Each number is 500 + 40 x the weight over its row's rms, rounded and kept within 0 to 999. Layers, rows and columns count from 0. Numbers have three digits each. The size before them is the row's rms in percent of the matrix's.

# layer 6 MLP up, 448x128, rms 0.156, rows 225-331, columns 64-127
061:475557595501460518489522544489534518549423471574559485457414472529424509479500499538537508497502459498519461514471515550504473532561526566475495544497490548468473500494467542488501482494456493
098:511478467542496519535458528497499575461476462475534470425528578528471479495443505538495547564493453541485458529546518552510466534606431528542506566503416438474469483526524502445485481488507407
094:526555563529478467512463461448503497483517558488489485447449567509525528466455531504527473529452541558524514551531490603461560560488519494492440561511463434551487425546519487499513588556529486
119:526489563471572568545504498489559485483595526501490515539535477552574560520527545529446450451494486515540538473474445513486565454581498540530510516491518461511488530582503485486494476490477593
128:502549465477500475479493486508498490490505519468521508516439462498545477540505540558531480503506516457550554513454503487548588568513449545477489519511552437450508494510498532482493454437483505
059:543512569507520451545509511485507476497573516438531509548554498514527497473488524498478428475438479467473572501552437481509485460417496559410488504477488474570492544516524504495520492464505508
130:575447487479525473528538530499469522558491554426502454519487559512457479516496461424484555469522511493569491466595476478433533467498478519520518445466506471528501517495534519477505460507511556
055:535522555575527550454518466494538544523470457539546512498492564512476470559449438592477528494495495473446416469421427511516552371529507507526492446470544528513546514481511531583498460469485539
123:555545540452522520463462461481429484472470487479532444455526540537532489521508482511522461483506445464471580384531450529520481415520515487521607497488502363528482500557537525544515508463463561
103:546537500474503490532511422496526467601515541394553464495483516407487536383509545477467535482492507505493432444514520460414517516527546541468531529454465507472461512472527485544535513474500541
062:475466523453494537432522493504482408508526519485515532548588553526415435504515550467435456530500461482551515448543501499519523506552500455489484526552501505555494486567544457511494569600480458
076:536480454486503524517461469449554440496509535477580526564438479491529519559497485475493453553482528485579460489438558442531526513482461520499492461476571443486584528473489456511466477491493504
036:474556510441555478502557493473458529494507549538453446464534617517534501489482524575508536515414522478492528492454469507448501629506536486442461517489471495489494523580527466532556531564468493
114:520439446459536513424505516497537525464498483573546481528527538434500569439466437512511496434537515518498474557480466503468534429491543559521615535511570519503481505525553491487511489502495565
103:492549493523467473552531448549476593498494555523505397537475493547541559515461491433489476554497499464500447528588453497496454475506540519483404531451511494486564481474593417460509489538482535
116:542493476567490527532408535482546473504555494437547454506558509523504489514494500490514510512454472540513449544540477481496492538498550532485528430435531465507454572500626466499488511490518473
031:536487502538559545524480530535511495530508508606533502489504459522429545406478445431471477518467560465492499511427475507515517476481441542440531500542503491533598553530481599433592514493558501
126:525586549461488552515438458468509448542511448504497404469443519518472438503514544496505509481473498525492519491442561519522478494452515504550540473498457475510447494467460523425496484508472507
122:486486547547532559532510473561509501451503555446525451501495533486549484508472442403496517456459566517512532533564499596516507445479467508470490437522505484406581482568567490451543524485572425
072:571597512494487524438479513464588528513553520538586502427537585470555500502539492489466470586482548481512490485514529500534551524484485536487514500478444499516541525575478527487448540561456484
057:423443456445457487522473541552526448533477485536530461505533517521489520530429496443487487471519598520531469544459479486428556491503536598486565455415501518442489509465552471521518459496514521
109:516438499573452519552554503442440499453562479488568441547475518519466469479522532496446537527526446464505449404500482482485514523533437569519507436480530503501504560493458473601492443511535467
103:436481497521534466398522454461467540475495515426490469550554523494491554468504483469441488510571492500559498457429496500454551501476526516505548442512468392500471525467537468534382518505460504
098:493522506539563491487468511529551442455521471511499491518472478446516448485516475500470493415501512449501494495582501507493422571457477540502464438516562538481502598537470507536514519573579483
124:472528477483474498487465480613528564507565544501493481554486516594555535478516438445489470435469435492540570440523523477541522448536511493506492532490529439455532454513408500448622524511512514
117:459485508540471494465541517521496580546519437484498498543429494518491488538491491586511456543483546440504495533450486541439504380457497476480560431469520576508547495495454503496543495543573550
083:468512490539518446494505557482463497458496557494429501508468555434467522526522553464505604551489521492491520468490452460486516442450543563459582419529488434456556505423537550531524537539536536
062:527448503433501481501456490458501483481517450513544424512463570460494552515579409508531512415553521462496455506474509460448464493431498508470522497375528499496467480526494462514545558521542519
126:506509504486490523482492540478508470431486480539446417532591539525444584474539479518477480536491466491528468471448468569515513483500514539515467499496476561477428545519528511497516442529472557
106:571520572465492569560480476535423498521483376503510499484493493590461433431549434517524479438429509509465528517449468539506488487542538528496516445485494480479521526569501486466496505544546552
113:456547478542504528429492563530428545500561442567526490448502509502462471394509538509468510588432510524497473542421543501557540459467510519437542496515444448500524498482525516440495437490518522
114:449528544470526536573513480500497536480474527453443502542525541548504531530415545453490533498548460464533563440446514521540490479529533527500582492503469495476471556538500551463557459532451571
110:536539540439597545439501479422487518555522485517587497523457451495498543478582512517460532520475505504564539453518498445509477507561529526510526505484464438479477550538481499481535441449432526
102:513549465524491468490494444493472568515476416513557463435506507437515457487511513497508482543521554565471478486508525463509540499464520522457523496562508548590446477522450467539522542473492523
129:478596450502500567427498429475485468482466529497436483475445562465538493486488426503445490494544482456528569499459509514494544449452557534520523516504465555490507531577478447519565468490447420
101:489556448471526536536441545434508559493487523531537484568492526537461501446458529411467450599541475521533505494417451457470545501483496447504480515401435433595536549539441528533516507517487449
128:470567523483501551469531481507450535425521484512531510588523460528441504582470522456501377532439496551490489469527435488530467539481516450488515458476526448544494563478527526500481498479462472
084:538535459462485478470363469520574512519484461506513513501529486530461483528487469504461477448452472477479465467487460510469453455556544492523565482482418433556470527458564516389513530535498458
140:517573506504484491500546481430453509518518561446528524548515482464490546484505468439569478492534583482458466502504482540485516501511514554475547425557485523500597475503438523464496546532483523
045:455484561459531496465439462485477504531512535471492500501413442471505477568506443526546554469506540551487512532488464571542504527471575486523463563475520470477498496516427467447529536545539532
112:497577439587501481479587485495485509523551521477513495464550518457461523421430443482504526545515440526484490455477513531537435521462491544556489503450490575544544532572471528531499459566515576
113:481526522478496501495474518557449485491488415516461494565561545502543492392496525485455503541479500481505506541525460548530486505482521615491534418490541462528511543481556479553555515507496485
045:504498466460517537480486541506435457473440482488476442497408498451531504497484510512501527444550420471444476515479537442482562437470496529481499475526521514545520556492474498466572460551532511
118:558482485543499501550483482519543522558528513458502475496529521538479429465427519533468490522479506483509519486547490499516491496449492567511572501434470448512469511575565383487571498493459556
123:471524531522554489563459432513547512523536463551507493418584489504423523498485470462520541478563517511492541474551504505478509466541551533531492571484502606512517448510433491508573487514504529
131:553557473558422501465553434512485480545525478485549490498495453505451490503425432497501503471457552484496539479514508508569542474460458508457537565520474459542509560456511507500537506558525461
051:522534432516469483565524470518550504491538477525542576440419551470557473524461520534435466471549529505451457492456474579408521458515482482529511493429454445535490547544588461455534531440545456
061:502564472466577519510469439507403479496459448439486458560436578506514510430525505583487461515518455533522547483450484607539504520544460556473560505482489550491465481489486437497532527456558459
108:528571512599532538570515452514522433603513482437525528395568568525486472443483457491496476517541577462529516471530491522547506476532531474528461460453492505490551534515432518487543519509495523
090:544576514468474515575490461537541510482514518517450551540483496502470512551536559473465574511576456455537504535460532463481524529448594577469497455519505502497538465529592497517493508512469511
072:525530518534472507533514534481493583501548489513502507506520564505522521502545481462528494478498512515484561487542438519589461473564444469506588526520479473479497518504525497489533579548471528
115:435509466503466514502502437489434508449542425464506579529442522553444516491496497450524527448461568551551517540533559490496452465531471527489525491546474497426466537500544555454572569429497430
125:554470463625466516452497493534524503513554484478475472498422472507499547465569495520471499500488546491467472484499483443481487522470446461472530490572435521481515540606418430487433532450495467
092:516553496493525494475477526454511475563525503582538531501495477476497528514553463467499530509451507431495472527537425517483467459500479530498518553470486450621495489535523536548550507485483479
093:499536469480568486497510524498581525517434452509561487455528494453488472500496494506477510494485499504444517498550550487518512466525443532446483569460514507461562550470569507496490569496505438
045:512510523531512480582518481446501484507469519504522527543476500451501535452466501537498555538588456486440461521484474475569559484532444453508502513512477489485545530564444448460532522484513512
130:473527473544461544477508474469504485454537482567526553478484523480505542447510445461524480502562514472510557464486508542534463532556525459510478498457424489512462459577501483483540522466476468
125:491477534444532565484551469442492519516536533444549434541509531465526546415498505456512451456474501420498546407500418466497492490553491488511530507519450525534539496513480427500534576535471422
138:425498473479574519533568468461501487544545456446492468434543524514440476559517472490488513542467476492506497408493583505519513533427523525480515509504494523466523522578474479488535559470513475
129:502563527531487544500470578474586515394565527503489504509425516553505486456487493518492528532517500486554474516517491479466514500533436563592562445513503566535565516502495492518473480503464542
061:496519513440529489547568509460516470491428495449492490536480555547515497520522458495496479551506557517512450543523556501421468513565498588492500504429448535494582477510462506497518567483545509
068:518537419542493472440450570524574547478500379509474457541487518486561498517568488542543491543491503503488525513506526530538550520508468531433520508434501500488513503587508497442493487524459527
053:472465428533478466463478452531546512512509503448435473528434534540514547547482525436476544503506504536470514556479460500474560469487533467473532532458431492466477467460530526512523556419559432
130:510563442538523516484516440546530506504499434560534503484471481469486512482508482540467480529480580491483411413553568539476457497501459516481520457452467507537511591510488540554530535461547436
066:547537507590514550490503460466501574491437527482472469486507550453510514492515429455528519489567449478460564493475484543566441504492461514467587502496429458466457434452416532508483487519488539
110:546481523440493539442483469456514463476616504525541508433505542490501504495531493514525515539483504508430437470463491472502597496496497552539555546449435456549554598556515577506486514515510605
076:498573478521501478533586523464496416565512502406486476459588489507461460517540460514467477526512499451499491476516495496524421507504534463537555580449540477488476511531524560493492542531493543
084:507551509495419514546490526503471497510487389424492498486497456523599526462501513522501503456404591445529449400502478480509511466508491559446519473442532484512511517531551514542455559532501545
056:492451506549522553488525484517470450527437490470545454497519516427503491536460482503494571495522470532480513407484526519425465514545522447458552509478510460502554492526419426527534541478442536
121:507510501549472525507514514516517591550516482413555449561461482519502534475453515517521515479486531529532477495473515584531535440464493436512548441471439431481496462481556489475517455515509438
116:506559504524510477473540445465558561474526462504561414461496536575509453519458419518492502559435475499489492517520482509468516405405455510491507487516478475520532508499493475461509457524555500
120:536483491491527450478462505556535558485558496501477486448469529554439476405474515472492476427558550547498483527424445537527404476525441557448564528489490471518496495553475560553517480521504471
096:538524420522537532518489519468489572463430528493525453433449450417516520461460472550497536551493527489460491504467451509511507519423507535459517498446436510432463531485378477472499503473517494
122:479446473493458459500525509470516513549506523477525512538533519482497521478408557531554516491470472449436570540475502524541469410467474470514491449437487555494509509595471472546546562542545499
105:501522443549528473537413532454466481512472468514516503473463488492545481520498519567501510537469560485488403604574502502495465530487435549520525536546474494551559600483513444519513494471511519
085:495429520493459476477475493541528520458534504518470439534512541531463457483494516465516514449503468533551479500483510549506450468462458487502493498450403451471523593492479399433510522509487502
124:556505512448460539451512504421498444494540461502558408521513467544515488383429484535498536471480426521473451465484492526564534558499555481476517469505469504520550521496570512449502442522486430
117:462506451497528462537495492501530487471510445455489492579453499491536545500474457469546524570486540545539428494448459479499476437500527526473520511508583532459479519570444549455454447509455492
130:422495541545506458543439495472486473546516485523488503535538565500499548507444535371504465481389500543466456427469473541481475504502546583460499450484467533538516474524579488492564486510490490
092:510484464469488446527518534431529513504533509553578532436476466561472519473564476523465550512474498474547508514523464481506486496488435490556521495519504489565514549505488449521495585459489452
105:475580456533527493567505528540552459499509473526531483452555500579543534456489521516566524483486552573448469498564441483548512501515583547474492542501450579533446478549522484504565497478512567
127:454584463509506428582420415453520516501543494521479440496431504535471539509522453500487469445437426528593498507526493438503452474548533473482563460532487475505569538502476481480487450475533519
055:518485561416470500516463477536524543490470530435504435442523549499500493475541509527434448519521529544551519405514461490468430490516492538521531507551445553544529478562564517488559447502478500
074:469534470490448507484486494491498451474489408480441500406469471598523439499595535506552495585500420477486514499534499514499522477467495511498463511513507552490516523570518494571541506519557538
096:487491508597493486454571583496440496475530463507573468478420481504537512568550461480437519477576547459534461492519490499472498473511542552479532572550546508502507553504451537501469550495450533
058:423456491470482470508535453528485518519504481533469502532475549497491488549462448508497471565561584524545497528541518528458514563512526468468494416521466507509593496481568481513490467505479471
043:519491564448524451518467541555565504507566531539528513509467487518508490542488493549453474440533546487524462522449435473485515488545481502541426489468533469515531500528477491450507524467517461
125:500567483510473521506570593505509504516540484473594513415433453466504539500531512482507506553515473532518445528531547525560469468473511534486505553483443519450469563505467484519483480539442484
072:498432540480519491528492467447455533519493481511436475495510510579429544468481498483516482455466484485504529478558529529486502451523513485516477528436454446514525526539556430548535570487494509
073:545484509452520468530483495402532462515487526448466500457520530459501526447542514496446490514417487531546542441489451485537531518505449551596513506411462500481453492522491527574483435518556543
141:433523411483494466453547446500539533498548508388602436475469455558468514483521476526530488512498438466449515463494554483472519454502583552581468466479486532505470551464492521484556505490510487
055:519510450483530527472521508395488562502514518482514488511470467527542521501497546474543487476499549505476492555499492501477481437531445587511503549542452423508480554480608425461484481480550569
104:380513546507536555503557506490447501443448521460496518472431445555515482521479486470486431541417536501490468448472439473575543516527512549483495501433460462520515546528469452597504559561595455
111:603463569499443543491436535521426487514481502474568543532420480586508481542484439554471438518456480489500533444510577590526558488490552499429480458502559452512504512498475528519551511555487516
100:487551567472472444588473498482478511537543514487515491467477489525484515537440459547469532479548543486549556448541499508461473471454485494453481439444495554459502533562515495468531474529527493
107:518572512475476450494535462490522502451516494460475434513515475518459436522510562521540561470531486509577475508501410504461436483511483501465525472544404493466478562497483503549509529430424453
036:505568475503497483517514481529493488505529540560523489474429443516484574472533442518447476538436478467554462449557483487571497458518510496569543443501444414471490499493518537433472536492502486
135:521527469476488505475536478519546522488474553519486468537409450564503541446500416570542494456517520518443507414474502529541509493473490514507597433482524512478513522493416482452465459507453492
075:424510515444528475445539448562549501429475464445426476501496472423530495458499495457497465523445440517550474501459479459481527418426436547529529534433483549489550551518564488513553550485561495
105:557523488492443443392509512446490470452499556474492471503476479482477517526469483499495528524504417453459452455477446561547539531500521508489474490571508477559491476492469522442532556517404421
152:459491454495528551462476519455478462498547501521421492514452492532554538469463528545438477565480506424566503563393451541447523421482520526509554567460462526539494489530427470470437472458453531
052:516463492530485562512454500467552411514440487504510494498511522593481466509482499488528552541479510502581500501530499548532482432508479502502429466532413432493461549456467547388540520524474482
110:411540548481435428425445527448540471504500474549442469497479544471523484449527506470471510491502480554563512527497544478523513560498441438534500452542373502501456502470484470543526507506507534
102:428534441534474489478487494501521541502527468445480428564443492529469477513458545499482445518441384527528474489488503546608556482512412537501496479526528490549494511525479554476472521459471490
051:529564443517520554534480486432524475465517489520526472510420492411481575488471424478491495539520526410474557541428448483517486524452603496502500508457554515461475498577515454492499521512550406
151:515495489490543536488524532474534453538497486447582502456535608498478540534512551495491504498469474424582557492551508527477523490486544524437480475498522492531448579557496505483496446511510476
072:521562535500559525448509515465516448483432465445521520486488520536530454504490372501457438549505446443448508446495543429480510573501468585439508458552507486457543600488543484495540473555570547
# layer 6 MLP down (transposed), 448x128, rms 0.159, rows 225-331, columns 64-127
059:502501421486504384488540487472502512537529495508501562529487517483475496473407548526465451470524475478484470502458490508529455552477542485477462400571500529540472449524497532538497517573539493
107:564456499475488565547537533520489556493502496494451402464614504489468542479512487518498482486468545482512507566541478479493461480511518553476473422501459496495576460447519481474510474477493554
088:537500453505525472482544497456488441507484438477537452587557462483491522544466425492487502480529467514469416454495432397546512518523477531497430448457560448489517514468471524438491443473442559
119:516500518461429517454578515478515540495493484500486431471548503485545504564443527483530500538531454531470550487503587496493474461464443513506467533495440467543566451481512492515547496551519435
130:499491523519482453524597483503491471502495465544461475498516482509481490490512450516538573453460557491542525491513491559492476492480541508533467506547469521481511476499543441506513447470485433
061:527453461485491484476516508504522504489481547471409536493474463493482419476472535498487573493517441574527577492464485510544504476512473475444494477481585500477477455496517529505501528510584466
133:493536522516551498495510435560421470561484474490509533524516535486478469537569583574476453486493505521517404461457478437502568428454548542606532477523522469504507523468472420505450508494503537
046:553485512453487476399445532486462552444483512420529522538566466454479436527548536497460493500543530526489541548547556466464509552427448569500501540520467493487475506511506510463596516473447536
116:453457454522494570537532477446464437547489557488442529498528446470509450533514471510520574539589474497507463456490447517544504480499520530466477450532526534524386512518531596476476465471574532
117:478434538583515494496496533463484516546456439487499556521528495503524441455533601527444510518397491479482450470408491534542537503492500541522502452523483478527524498485529488515524501459422523
056:518571508582477575430478454548521492508504533532500484477485509518440449492462556483553515519543516477469477516569565450459533516417487500454492469428431488489453514483484440465523479458541561
067:492512502504481471516524482433529537485463476566513514501535638502466473503505503477507534533564558491478553433424512524453465498492506498516425454543496487471507432561493513570550479427504481
030:448507563499487505513456536465435455544479485517551558538489448545598552514496484465467527544513515536450504524450530455545522485541494450499438491413520531501586527500474504433481497452477487
113:522464506506518456497483470518554517496521473467451590472478429564493443467503535544488530516451586523495501421550493576521503516502462551412476502512469469535506487512508554525490549506527432
108:508492488514514503456537608544574477498539532433490542510507501429577457553527488526571505533537561512544464495479519510535485528460510463494486412469473482458520462529565520557500520437480525
099:518463510547507579481482452489507522493502469482467499434476549485539450492560519473507535411433482523508519449418473518464430475466462471489466550543535538455444498521570501422542507444437483
029:566524462508442531543499480489528483504451491559480464562561527440491428506480561494524476480490518494542564590493534493477511534524485474467474512527501498503449428552453501606462531462506552
126:469499506581504586504456537552567471482509507497433470553479499611559521463526620542501456487497514515493502487537437492457496516479498513508498552461469411438544483480506445522440493433420531
119:498545510616483519470468501427500538528511429521525532546524450540488411489496476513594500477550484513522498475464505432507529492480535434504443495463451484473456552479452477493553564530447493
068:518544548465521540458547527471502500514460453551420549505608613526508502525467451438475548462477479514436404546468508411387494497502560479540565498521481546501475523496455527456448470516400484
055:461505471506554560494524512507481515395428507522478584429475461460413495512526432473510474516438452528545483476547480507479448418547440457515572501495541483535506429462491507535533474511500467
100:520540483502579520435493511512518460536463492517473474467483531451506435551449554536556472512414480489526533553516506514510431489512436551509472507478529475510520504539537485527463535514487539
103:540543498493511525471549488572517532421468512524521590488538463486490516488502494518466520446449499546540498437497518514467511451534479447480504458476495488561485576487513382481474459503511466
090:553471439491506479595511460550526480447438477477492487542480477567404529542449532517500538506471511509514484479474530529486525485443566516511469492560515500469465500544485588498520478479536524
140:447508495435496512536456574439511532519514485508519491448511547516558389574465445534477460517473470522431503470457509417473480513553527536488505440509506495419488455538513520567516521480492473
106:484462465515500521512493564480518509495489509459529496600563542507467424495478528465525540474477512516569521503476494490457542458542539483565446485468481572421511454486488525521481484453499610
078:575513483479523540511533434528514459465553452458543515506506418471539468526508497512546457474483503494483500482471564529521421522472556496502547458540502453474503502548500523458545512465434463
060:436475540489537531487519568442496487480464490523399505550492463478536466556465503469474474508500497467478513507516474474489475523486504539478536549468534484482454585493455511551423544563537576
129:506496528578493468545554516481466460439438424506429445461522533578564562447417460509579529522483476429520525511535489553500511532513504495534476438524525555465478534518460476521442430518457498
097:506491476411461507464497440503490529432495515505451517518519419505527432437520479529533467478462517426531529517543496471460571552447499464489476502415449493491487486422506442487456602590537454
113:464455498490488534499468500470513524556506519421496445534440494554551514496498454471552547510464418498490511501461494493534520521498511511521448456477537542492484480519482346565498448532445481
120:500506557527518465525524430478493479560499494531507488442479473516439489504460554551481486577468491483535511540459486461528542435523509506445431489530537511453538557430533466517562523511466516
119:538519501476496513475514420417449449486466499512507504471494497465464553522576496516460478476518558448483527550547505463494491448540510493482528502544475488484502564460541518483488502387503492
107:435496470446469572478487540465556526437531462551522572449516471545545388523518538549521472460490579465422496589482539515469496484522529527382533483495552500486468497482509402517442548553514500
149:453462529513490501440522574486486497554431571584515512515520558501565458535477534492486495469412535496492548507495503470487486540535476524438489568513597454462492465453450514543490561458497509
113:484408457516544533521490494556505538497579531550470487485489512481475494501538574501458555468517581486496487547512503462451470460486468568492490480566504392452521466457537419474478443495502536
110:462484490534545515506526550510439492465505451506461408548541616403537453511449518483583538527498462514526483483479484418526514542480519486515499517553478488493487480457496536479464445529477502
078:448599532597544478550572456581462461439482482555490569481465463432503493517451497561492432498493491441600547510484515498505469560496490536552461513520548467462510481523455491471424538517455614
175:453481475458489472547536554506478485557518472472535577523487447557509569480540526426530495444476457536456468548552513507503459482478427485504495493518534614512508561496434585457517525483479487
042:543580497502543501532505497481477431490499449493464531496504438485475498484499500545495480559463511493492454587428509450417547550489494557468558501427494473483542570472460408462411489497515507
132:474514476443473562472519558509521532493534538465442437491474471462503475544445497434559513529499419515509543498527467523372477457449496433518507523529536532498488473463504512458514455416461604
107:430485431515480503512448597472502527466478525497448521555455560479537550512499523541529468446591517538518557457505495503462492494502529502482554440488441497494515490544486486489467506515476499
042:458551516461523474430510422514484528540501529508447506465565518546484470583516519455505549511452544554440522516501489517436459534476415493464551555523495425415486524495471514529446510452463488
112:469402450531472528569494478439505493499500511460468595448538442494494466519464538528538392481537512488459523454509518499466514467457453438496461526519590480457489500394575522544443507504516449
115:458544524559504403473442462561510532496534461438542541514523442465528540517444483529510508528537555482489581507440404530514493462491547524525424496482470494492460582499542498416497545490524510
113:475557536516542547501465418493532536528452508518471549528492528574530477578522552553507513433523553408498521499484509522458586465526453486466529474470546485428490550478511522499500487503536487
051:519456438472492585497552513501459500510507546490466537435551530507427463485490562531472514490454501527469510429494505447489490430491465513479481475557465485564497479478484508429463493455435498
059:551511530456490454504419486529485548485475442515525501533508467493587501445538481503515518480494484529473553591459503488460512505503436493484463495467540457473541511420530607520486571474521469
101:500520463473550432471525571465484488485546518486513546469493443437483479533450457449497452523521488511552525501553461519489489484493578467504520491568547507489433453474512494511468519393479544
081:473459534523496464492482565502508477448514478503518530462471461486520528418502446563493514475471562528518489469504484577494495469434454490452465588459500509484540481462484500467397458506561502
075:452494492484529512497485434537515446504530511432449528476473494444466480492553476444450475390477523564473490497532552482475492565429468494437519475557429555536495516437467517542480452541496531
105:501510489482557492508542522458482461550531487513547449455503507483422453512514462592524431521456455409556505549426540508459500493521500473542511466547478457470523500459457391463469470511502530
127:477541514486450477558516494444455536464500526449496507470519378579476453471549549507410485504460525485521455501534546491469523515431456481485547477515452478484531489409582507484543472473482457
098:556534524528474385582450593488448469471428504460546472508537474470441481506507532555557453542484495552515479521481554489482562472520508506528509517513495458522455472483461562540532463477513516
082:491492473528511553494487453536463503529415594498508513450436484459576483495522459521498497499508553513601501569503434460461489499504480488458449486462513543484515550571407455609498513411502505
040:511491488548540534447514543455511505505491442499502432456495542576478427498561554559497515427507476524543473551547479485507488501568522486455483488468479474583468455562454483478507489486482445
123:484404409568511514548464499614457543482476466507505439545490552422514493541502439521431500519531581559471475492547519545458468524515566563488454506514460482518549445513516481464493505500519445
122:511505507523579481469564504480489431557472438455486504462577461565527501508519516498497479485434450526409569489463505525536553508561439436487507522527513499381486480515520489524528454476462537
130:487519369457523429511469543448517475452546517535515512496505495520506568513459494488511471464510503528431552479520539458483487520453557499512537512542474523507540509480517518541484449455479537
112:511508453524550489496510490483454466501517489421445537563506461477525511554513461518545450448519428521470462527470527532490522518513550507536533541473498397481443454544435476466480435469535518
055:528431457449547511500544466527387497502527531598421506505529501454458480523469505471517492469510449547496527474505465450580489531460524558505540435408497429530458491493516540469543484589553502
075:561513453477559490445522465474628548508501492452477507481515503466464457536543500489522578485475482514428403512444517489473509393507404543518522508483508512508537513452455520488509413473442485
056:477531512492545569528473658500504469525460512511457474498490470476464463491514535540499544505519542486427444534567521454461543513517488553582490501512406446441474532465442563479469509505446534
125:517524528445433494467565502516506527469462556509469515463502476549518522472503488514439535557531481472493583510553426468516508462485445445478592477489538482541511449500531438478410494491472459
064:479539465505544507460503471418531522532406429556482500495518555416494495451453544487474461532575520480453407557533510501486479530488547455529525535535457456529518457478515456526515561495519495
109:518502424491448513545507474519488536493503405474548553514540550538519518499515550524521509516493449539469515499541534426495506509459520523475394468487487461475526480508553496508472461531442420
080:510469499544526502470416534474504488462482473516503548454448481501539493509482524497536544551609486535406524485489438538498465449469500444426485480447564464496493520426470473502556483469524461
075:438533511469521497552504588558462553547521537477476567548470564553545537455513454567487507483512541423436514477495473513460553481407529431521514477467478472544468495470575484401491575460520513
053:486486498438494479531461454469485450525453471523508569560539505500486468448530543552523497492467506480517523599496456471542448554510535555520432465426533490507521555468507511412515469562530554
110:533570518423546511511471472475463549471448475489469548503528471545458525530500475570489553459504539531509585489499543528500497510512534487480473529509424511488560472489454540534378482472534515
106:583480534487512519492447533499467402465481432464510507531494523476504572551498500469532484469520496455525596483514506529484486448578454478571530481497490479576446417510506460489466516467446489
119:491462478584581538454461486488490480539471507413496489509461486464516565558486447515456480516509480486553513521603511515495533519508576493478490511509534483444487550450521537490468522483510488
087:572545511483496467483485554460566425504555468483509532548530534561607414500543533498553421459486547508558478576584516456506540428531565464438457486419473524470541530468542498544538507446477511
167:497530482500512507519568535507517470507508524535514504434508458508526522451531519507468528471483462427453603532539529554511550399510510456526424548451513507476554491460488580452453566457480497
101:515467596559547514519493468494487512526541516621515538437505521535493542569498524498481466513559459515494545467540531511518518529452420467537477468475516487477507497476470525582526447508530433
080:497542465516538492518572550453509464459487458446406534493487496541457486499475429498442443424443527392470514485526470427492492524533549531449514535449537559488444467546459459470487428490458451
122:452482452523516510510572465490543533411433478429427522388545507505470509433557485541504479502526532503520526498595461525461558461512515448485485473503479498551534453488479445492495487530481544
141:429495453478506472469513478515481481504494493510490498472527426506447505498537552487489521438541515515444506491527487542486498500541542489542539470503575548506550442490478548452492513507481505
151:509528533470513482400500509504568482492518524527491487445486474492453465468478570520501518520521496512484520471588472551462524546422508444496411474573532521459597495588525441528485496497482427
078:452474527576493535428464507525461494521431498531425512472532558499479499468476493483565487490485451544470482510530540507504556550577544509497462523512419471477533480511530442547539435490497460
103:435433547529424497452540521532479361586398464561556548543487464523556523428511543490485492455483506503499568582530496552513540557509544500521469428449447488496547510522508540464478539521496514
116:508459496502436508560463527454471590518498485499488491553569525463536465504500505481423519511473558481484470523489507488512472559521508464530492511491441629480438479435510516526516533511485576
058:491435483412497523485523549522432459468458503408484529442523528518500483442460416515536504554466499542491495472474533518487567500416477499461528489577525486448499521470522504469474474555525539
067:533480498475503513493477541393541463531522540466574445543549481449432516484480486492475468493494572539602543452531419481486545546523495457518531498494446478463493465521457520534554534551465439
090:387514472543517504569434538571531458508431495517529512537506484523469486510531563575549582546472494478498545464555574490489547511483489498562449462438514485431538478483524483557518436519468453
050:471528550479542517551506501429559419535544528460524485516520443515466474488529523493463498543500484457465561570509471408457456416600486487528534571501531479564489484438474494524549532431560482
041:433429473536495564463503460429422476474478466523503558490603449499444451441466524512529537547440448509497487530504543535495509510442539502448508454533490488561478495470520505447528529556494546
126:497446514511493446502559464505617468510437481534474553477440469514487587418503570467489361506512484545482514484517485514428577579531514433558531502450499446503582526462583504469517492458494476
064:538528512528547451575451460531502449577455511442469546484522513454517496528479560499461462611505464562509515578557474526399496514474499497490473576426524508488477542495497453463474524567526473
074:457485553571546474527497531535511525540478613450460554501462527490561509492574544576505476546470532502541472527455508457485555509449486480444471500458502516522426517491485549545516474505468417
149:462488494461515496483498530481569458482516559448506505497576545446534498568420517568464541450531531453484483426470511530458453516530511498505463499505500513479539506500459545516511494512471510
053:542524521544463443540563517551537446479463482509441501500531520483454521512511476516560482449549549530523475505469547529544397496507533419473514479428466483502480555517519465574485575437458425
097:491479499472485486447505494511460528447495532478472464526590553463483541481487484468483492487487519461535478572472546417518588528567470535486435517513478459456539414485486479513476496428520544
118:530404510463473447475457484507473530480589451481487516504435490412468522539507538471432507484475455583415570520514453430450522494505515496432484521528467583459530537448512484533458441523523487
100:518503472556588476521547483508536513522444577524526532452459505515455449607538531554493535523522473460472461510487517463455456448514440437506496509528547430495493485555472540516506463498458484
098:476458509518539587413485470528553483425536447525444508458488477464544540472464483580450475511468515503448569437555565489464449552523517512527487548465568505422519442531533503455428520533479457
038:463564447453453532533552514515533506525503544514536489519485455474445477520461523500532529490544492561426476511532541488448498524453488500456461456518518552522470428472496517490463507470544547
147:521542521497454493504468491499540603485429512571466598490560490529514418492556487426503500529512515544498468514473535470518560490491524618507538460491553464530564438495544510535487448478486579
073:459431537503517456510443527471524518444459527432459434411496457472547469508501513470513448453509483574512506533497419485490510460525569511516512434487518501508442462491487508532567539496573500
093:479523490517495557546511501479512379509477466575446489467533515533531547446546511519459543559466512469566578498504528492461503534519484508501570550525482459438567496517545511470507484509461487
145:541531468505469488513481574445547470475567548455489506523501511471523475550465488545547616507491496459476432538485466530530484464502458451459463461444505424500547484474506480601534489524433570
049:458487525512562548581540520497439471517487507471528385453523457474433506481541482455515476356506438439435497514475494514413540426573501544483512471492439470521469485403516547539483479458540513
102:459523540458456502471457419573488506443485483488488544526561521567455569559485581494508556515491499417556510554469529477488510466482557489522576519476472482527538457463557516494492562535449501
093:536504497534457503495507529466475507498517470550542478444466517576520516505529551431471475529520536491520456540446474471494507464485523441467539418560558469431510510483503471602472500578483509
049:531512523473487442520472501464471520462486483482519528505566480575476499444526476425460524502514440510458547517499500508517574474567470460470556467513552510476503488376488476490524467498531549
123:396502497544592542458523582521487537478492525460458521470549626497469512535515488498512481429503509547492553460468569514513483475479472500483490479504455441533481586513499553494432467453468482
064:487487520519500509448456453505575538485477476471482485493553461541521472511416602475481476508553484513455438487553557539503500514537488448469583519531432475543551459509515468458550549478475471